{
  "n_layer": 14,
  "d_model": 128,
  "n_head": 6,
  "n_kv_head": 6,
  "head_dim": 32,
  "d_mlp": 384,
  "vocab_size": 3548,
  "activation": "tanh_gelu",
  "norm": "layernorm",
  "norm_place": "pre",
  "norm_eps": 1e-06,
  "positions": "learned",
  "qk_norm": false,
  "attn_scale": 0.177,
  "bias": "all",
  "tie_embeddings": true,
  "parallel_block": false,
  "init": "normal",
  "init_std_qkv": 0.0543,
  "init_std_o": 0.00838,
  "init_std_up": 0.0543,
  "init_std_down": 0.00593,
  "optimizer": "muon_variant",
  "lr": 0.0022,
  "lr_mult_down": 3.0,
  "beta1": 0.95,
  "lr_head": 0.00324,
  "grad_clip": 0.5,
  "warmup_steps": 200,
  "schedule": "wsd",
  "decay_fraction": 0.553,
  "decay_shape": "cos",
  "final_lr_fraction": 0.0,
  "batch_tokens": 8192,
  "seq_len": 256,
  "doc_mask": true,
  "train_tokens": 102400000,
  "steps": 12501,
  "dataset": "wikipedia_en"
}
Each number is 128 + 24 x the weight over its row's rms, rounded and kept within 0 to 255. Layers, rows and columns count from 0. The size above them is the row's rms in percent of the matrix's.

# layer 8 attention key, 192x128, rms 0.173, rows 172-191, columns 0-63
size [ 99  90 103  96  96 101  94  90  93 100  99  88  97  98  90  98  79  90 102  79]
[[103 134 108  74 165 108 132 119 138 126 143 135 103 105 127 108 143 154 138 139 146 114 132 110 113  75 121 139 121 115 112 105 146 104 130 127 119 137 135  75 133 146 120 136 154 158 123 122 132 135 160 153  90 107 130 112 136 152 128 141 139 187 189 135]
 [145 141 130 118 104 136 175 140  99  94 164 181  77 126 118 163 103 188 149 124 115 122 127 114 129 113 130 154 130 155 131  82 142 159 142 138 124 107 173 105 151 151 152 155 104 152 141  93 115 149 100 100 114  97 139 134 103 122  74 120 124  96 122 153]
 [136 146 151 136 131 123 129 135 132 102 155 159 117 179 119 130 101 124 116 160 124 130  58 135 136 104 130 130 142 147 178  62 112 153 124 111 104 129 126 117 143 122  88 136 149 113 106 150 126 164 121 140 142 119 114 171  63 146 149 120 122 106 120 150]
 [118 104 184 163 126 136 134 121 143 104 146 137 107 154 131 139 186 135 113 118 153 115 166 128 107 101 177 141 148 120 176 115 116 131 122  92 129  95  91 132 142 129 159 104 135 108 196 127 116 121 178  99 103 125 132 140 134 129 119 103 137 132 112 178]
 [118 148  98 113 138 134 145 112 114 120 157 122  84 118 112 149 117 131 185  92 126 120 120  97  88 163 107 148 116 147 115 107 115 121 150 124 128 126 197 128 110 101  82 101 137 122 160 137 108 121  87 137 128 131 140 108 102 145 148 169 106 117 104 163]
 [128 132  88 175 117 106 162 101  69 172  94 134 109 160 132 142  54 102 102  94 122 138 141  97 205 154 142 153 130 120  86 147  88 108 155 119 135 137 153 110 116 155 158 172 148 131 114 107 113 141 120 132 138 168 153 123 145 169 117  93 135 163 145 148]
 [163  89  96 100 134 118 116 111  80 146 143 151 129 135 118 128 128 141  89 141 127 135  85 141 159 159 124 124 164 118 132 187 130 116 109 140 129 146 113 135 189 120 110 112 156 143 142 144 146 125 155  71 102 132 100 137 148 112 151 137  98  88 134 179]
 [151  99 135 130 140 114 117 139 172  98 163 160 128 138 115  90 134 131 116  89 152  98 107 122 167 151 108 125 127 143 150 140 101 159 113 127 159 173 107 159 128 170 129 121 190 113 116 112 154 148  97 116 143 145 110 145 135 112 137 153 112  98 137 112]
 [ 79 111 120 133 122 128 110 113 143 118 121 113 113 150 121 133 146 148 121 173 101 120 168 145 144 123  86  73 122  97 158 169 123 103 115 117 111 142 105 123 119 118 154 122 108 145 136 118 120 144 112 119 130 155 123 114 133 117 183 121 159 141 175 126]
 [100 119 116 124 128 185  92 126 158 180 137 126 135 105 125 125  67 112 109 121 130 139 102 133 108 128 104 144 109  89 116 124 108 161 174 140 160 151 114 136  83 123 157 162 125 159 136 144 166 152 135 133 156 128 149 106 117 156 159 162 150 112 119 150]
 [147 160 120 109 149 107 102 119 159 156 115 140 114 143  96 159 127 111 143 149 130 152 132 124  66 179 142 113 134 121 110 144 120 118 144  85 117 151 133 119 184 141 124 120  91 164 155 103 109 138 138 141 151 137 153 137 152  95 110 110 157 121 151 121]
 [156 113 141 145 152  95 151 178 134 173 112  96 138 138 111 112 109 119 167 119 145 107 119 143 123 153 165 128 151  94 113 131 160 115  87 142 110 152 143  89 128 123 111 124 113 100 172 125 127 180 127 105 121 123 101 142 165 107 139 128 146 163 143 169]
 [116 156 132 108 118 171 103 101 149  82 158  81 106 118 111 143 138 160 145 159 149 124 117 140 154 105 138 175 132 145 180 139 144  68 136 151 156 129 131 125 132 125  89 107 146 148 101 151 105 105 104 109 144 139 121 135 135 111 108 131 123 155  96 135]
 [143 120 139 145 133  92 133 122 136 117 119 149  81 125 133 160 109 130 113 111 115 146 130 121 111 139  93 138 159 159 119 124 122  60 172 161 180 159 169 129 108 118 110 121 103 147 146 126 120 145 144 135 170 116 124 125  93  70  87 108 135 123 153 136]
 [ 78 107 140 118 141  78 126  76 100 113 103 135 150 142 111  86 127 151 135  82 102 137 112 119 125 156 115 148 141 172 100 118 173 133 108 149 153 126  75 119 110 124 115 171 133 152 127 168 154 145 143 109 110 102 128 142 101 132 127 123 127 110 113 132]
 [ 92 165 103 131 114 126 126 110 145 129 106 128 122 156 101 177 165 106 126 129 120  92  93 160 149 136 153 146  98 122 144 160  85 118  93 119 148 131 120 114 170 169 104 152 171  91 128 134 126 123 137 134 116 112 166 104  94 164 139 119 127 119 166  86]
 [122 108 121 154  98 112 120 108 141 108 138 169 118 118 152  91 137 113 106  94 157 165 120 106 151 135 186 123 148 129 154 167 129 137 143  95 122 164 101 125 126 110 106 122 105 143 120 148 134 158  81 111 132 133 123 104 121 170 115 162 117 113 155 149]
 [130  94 133  96 149 169 164 130 126 131 130 146 160 125  95 131 141 130 114 150 141 102 145 157 167 105 175 130 164 179 130 158 135 115 106 100 160  79 116 112 116 128 126 120 131 125 180 154 106 153 114 110 150 116 149 132  91 135 127 146 125 169 152  95]
 [184 127 150 116 136 121 145 126 137 114 124 131 132  86 114 145 175 107 133 135 154 153 130 124 137  95  98 140 132 144  98 118  86 149 128 124 100 132 132 139 106 160 120 172 137 107 134 142 117 165 147  91 137 110 119 148 139 142 142  92 171 162 140 147]
 [142 159 109 110 153 146 166 117 129 139 111  99 115 117 149 127 126  79 126 105 102 155 102 144 134 127  96 128  89  99 130 127 147 136 122 145 133 141 128 146 141 125 143 148  94  88 145 146 117 126 165  84 104 127 122 132 143 193 118 133 158 119 178 169]]
# layer 8 attention query, 192x128, rms 0.184, rows 173-191, columns 0-63
size [ 91  92  88  92 100  89  92  93  95  86  96  90  93  91  93  93  88  94  89]
[[ 97 139 138 164  72 151 115 102  63 144 150 128 129 113 116 150 116 147 116 108 163  98 138 127 135 115 135 145  96 135 135 129 146 121 139 134 121 144 135 145 150 132 169 157 113 177 116  85  91 148  93 135 140 134  98 154 129 128 115 114 113 145 110 153]
 [125 148 176 140  93 127 187 100 110 121 159 183 129 152 138 139 141 141 146 137 141 101 122 119 124  93 141 101 180 126 107  95 126 117 100 163 109 146 101 116 115 146  99 184 135 120  90 165 105 132 120 143 153 131 142 160 113 132 142 112 122 113  87 134]
 [165 142 155 148 120 158 132 113 136 122 141 112 135 150 128 107 146 151 137 134  86 110 139 118  87 163 128 176 137 148 187 133 127 106 158  94 128 112 106 137 148 159 127 112 159 113 175 135  95 101 164 133  84 110 173 124 117  86 132 137  99  94 120 165]
 [136 121 106 123 132  87 134 109 140 108 173 150  78 124 106 122 130 129 135 140 176 113 157 119 133 143  90 161  97 166 121  79 136 119 134 126  94 149 126 154 101 107  84 118 122 138 164 122  98  99 122 145 176 134 156 114 118 137 153 119 126 185 151 131]
 [ 88 147  94 149 136 140 161 122  61 138 140 117 105 156 130 164  78 103 150  76 117 152 146 108 118 118 130 122 128 117 127 150  96 114 162 139 140 127 148 128 141 153 135 161 124 128 155 119  86 158 119 120 141  82 141 112 137 145 134 132 100 103 143 122]
 [ 81 108  87 116  99 128 158 101 100 131 117 160 152 129 123 110 118 150  80 164 121 140 165 129 150 134 141 144 123 106  97 126  99 105 143 185 140 145 132 111 114 123 101 142 130 151 128 116 146  87 129  83 129 166 146 136 134  98 175 132  91 122 139 143]
 [133  90 139 148 119 119 114 126 155 181 150 140 109 145 131 125 144 120 130  97 125 142  97 132 135 103 129 132 161 136 158 132 125 118 148 127 138 128 136 161 128 147 124 134 154 106 160 112 181 151 109 109 138 130 123 143 153 132 184 152 148 107 138 128]
 [108 136 140 127 103 126 131 123 177  95 106 101 148 137 128  91 131 197 133 143 108 152 104 121 144 146 124  82 126 126 174 108  93  86 123 137 118  88 132 126 164 154 149 147 105 185 109 144 118 134  96 118 148 106 115 127 149 121 127 153 115 104 112 129]
 [119 135  98 140 129 121 145 119 154 141 116  99 161 107 147 161 134 102 170 112 121 131 160 119  85 127 108 158 121 101  98 109 142 130 138 155 115 114 133  90 101 166 127 126 126 159 118 154 142 149 127  85 128 150 139  90  86 132 178 145 147 127 132 142]
 [138 131 137  87 100 109  98 135 160 116 105 118 102 132 144 146  98 108 119 144 122 123 149 128 116 180 167 132 148 124 108 138 140 115 123  88 119 141 131 162 151 149 123 138  87 165 112 117 152  80 105 162 115 142 142 115 118 104 102 138 154 102 151  96]
 [ 79 105 132 123 125  99  79 177  98 132 118 126 125  82  82 145 132 110 147 123 118  79 118 111 156 131 140 126 128 163 116  91 157 149 101 138 106  88 142  99 162  97 110 129 121 137 141 104 123 150 130 107 155  62 115 144 164  98 147 122 110 140 136 150]
 [108 102 135 114 102 132 130 111  98 112 137 123 122 138 155 130 179 111 115  86 112 137 148 105 177 133 134 136 113 142 151 139 136 142 144 160 159 111 138  68 136 104 166 114 174  85  93 119 100 115 138 145  88 136 140 102 104 130 117 161 111 123 115 145]
 [151 124 130 125 189  93 145 116 118 127 145 109  96 148 142 134  98 126 114 145 117 112 184 155 183 145 101 182 150 180  90 131 104  99 105 145 139 147 127 127 110 145 133 107 102 125 115 126 140 140 130 120 155  91 145 141 102 161 114 106 129 179 141 138]
 [116 121 137 134 138 125  82  81 138 119 105 132 174 126 160 124 120 136 121  94 131 116 120 111 138 130 107 123 109 165 113  88 117 154 162 161 135 170 115 122 108 150 100 149 143 155 125 155 152 112 124 120 112 106  95 170 144 179 133  89 138 157 110 166]
 [121 145  84 108 129 114 109 143 118 140 156 145 124 171 148 132 175 125 113 139 152 112 112  96 130 107 101 141  83 149 128 139 127 124  85  95 132 161 104 112 109 177 151 137 118  84 101 127 170 132 140 155  92  90 151 153 105 159 100 152  87 125 110 107]
 [125  89 104 172 118 159 135 110 153  78 109 105  99 127 118  98 107 120 126  66 127  95 127 123 136 127 168 115 147 110 141 117 143  99 127 133 149 140  99 143 135 129 129 165  96 128 161 163 142 132  76  80 131 134 124 172 139 109 123 110  95 143  82 119]
 [125 116 104 126  99 116 140 126 155 136 130 161 144 156 116 166 156  98 134 124 128 115 113 135 119 136 122 121 158 105 153 162 131 142  98 105 144 142 122 124 100 106 136 156 164 127 120 161 104 126 130 116 136  22 152 137 106 117 130 114 123 138 148 134]
 [ 98 137 154 118 142 105 118 131 146 120  70 145 161  90 132 111 103 112 123 117 134 151 139 135 174 139  97 131  87 117 133 160 101 120 153  88 132 105 132 130 147 145 127 184 114 100 129 120 127 144 130 138 116 113 130 167 126  89  97 106 150 156 126 117]
 [108 154 121 129 144 132  93 145 109 114 101 113 104 112  93 149 147 104 132 123  84 153 108 111 127 129  91 139 118 120 171 125 126 141 153 173  79 130  88 136 126 181 136 156 110 122 147 118 125  77 120 123 134 159 103  93 102 151 144 125 136 194 121 113]]
# layer 8 attention value, 192x128, rms 0.197, rows 160-164, columns 0-63
size [ 82  92  88  85  84]
[[ 63 162 132 124 146 120 114 128  78 162 147 111 161 133 114 162  91 137 100 139 149  81 143 125  95 154 133 128 150 166 145 163 111 148 130 130 129 132 148  85 116 107 112 153 126 103  85 152 135  85 107 150  84  87 124 122 150 151 106 147 104 157  75 150]
 [151 122 172 117 130 147 111 132  81 143 184  86 115 154  81 116 125  74 105 121 177 116 115 156 137 153 121 141 116 119  88  94 104 119 127 124 138 112 104 151 121 133 128 114  97 105 167 152 108 155 162 138 141 137 158  95 124 116 147 136  83 145 208 107]
 [139 134 128 121 105 147 150 133 145 144 113 156 129 128 121 133 133 120 161 155  92 142 132 103 113 119 117 127 127 133 158 112 138  73 143 137 124 166 124  90 115 148 110 139 137 185 142 154 100  82 170 141 143 130 131  99 163 118 132 176 114 143 148 119]
 [128 113 147 140 110 130 102 135 157 100 116 157  82 144 110 130 133 122 146 219 144  94 150 105 136 139 108 127 118 151 128 119 130 143 127 143 145 152 139 159 107 116 134 149 120 139 150 154 110 148 112 111 161  96 101 121 156 132 139 127 182 101 147 126]
 [117 142 104 159 116 113 130 103  82 106 136 153 114 161 141 139  77 135 131 160 145 140 146 145  90 120 114 117 120  90 147 109 109  95 126 153  99 119 129 127 179 123 131 105 136  96 106 119 122 153 142 117 113 105 118 160 119 127 153 187 167 118 148 123]]
# layer 8 attention output (transposed), 192x128, rms 0.181, rows 160-164, columns 0-63
size [ 80  98  86  88  87]
[[141 140  74 112 104 153 142 109 139  93 150 123  93 103 141 146 128 156 128 111 157 110 111 100 159 100 109 124 122 133  77 122 114  83 135  85 114 139 104 172 118 138 148 140 146 110 120 102 147 137 105 136 168 152 139 151 131  84 112 128 132 148 162  97]
 [ 84 129 105 132 134 126  88 140 145 106 106 155 148  67 117 162 121 131 138 141 114 133 179 104  90  95 144 161 127 117 132 135 137 174 116 141 120 113 152 135 154 132 124 167 127 153 147 114 150 115 113 123  68 142 121 102 143 115 107 124 142 129 118 114]
 [140 128 136 169 126 124 122 128 153 150 107 122 145  98 144 155 145 119 122 135 131 115 146 141 151 119 138 149 118 136 152  99 122 172 147 105 146  93 112 134  96 118 127 144 120 113 177 116 150 124 108  99  99 131 115 165 123 136 107 101 165 172 112 129]
 [150 144 125 106 134 122 131  96  93 110 103 120 145 144 141 134 170 135 111 125 156 134 184 114 135 125 140 125 121  78 139 110 131 110 132  83 139 125  70  98 165 140 120 115 149 116 117 119  92 140 132 127  93 159 142 122 120 150 134 122 129 169 132 136]
 [109 105 137 113 168 161  95 135 157 143 141 125 130 155  91 122 140 139 139 128 141 131 145 132 150 116 147 137 128 125 137 103 181 162 148 124 143 109 159 125 140 127 159 127 126 119 134 134 159 109 103 173 114 126 138  77 149  94 120  85 121 108 121 141]]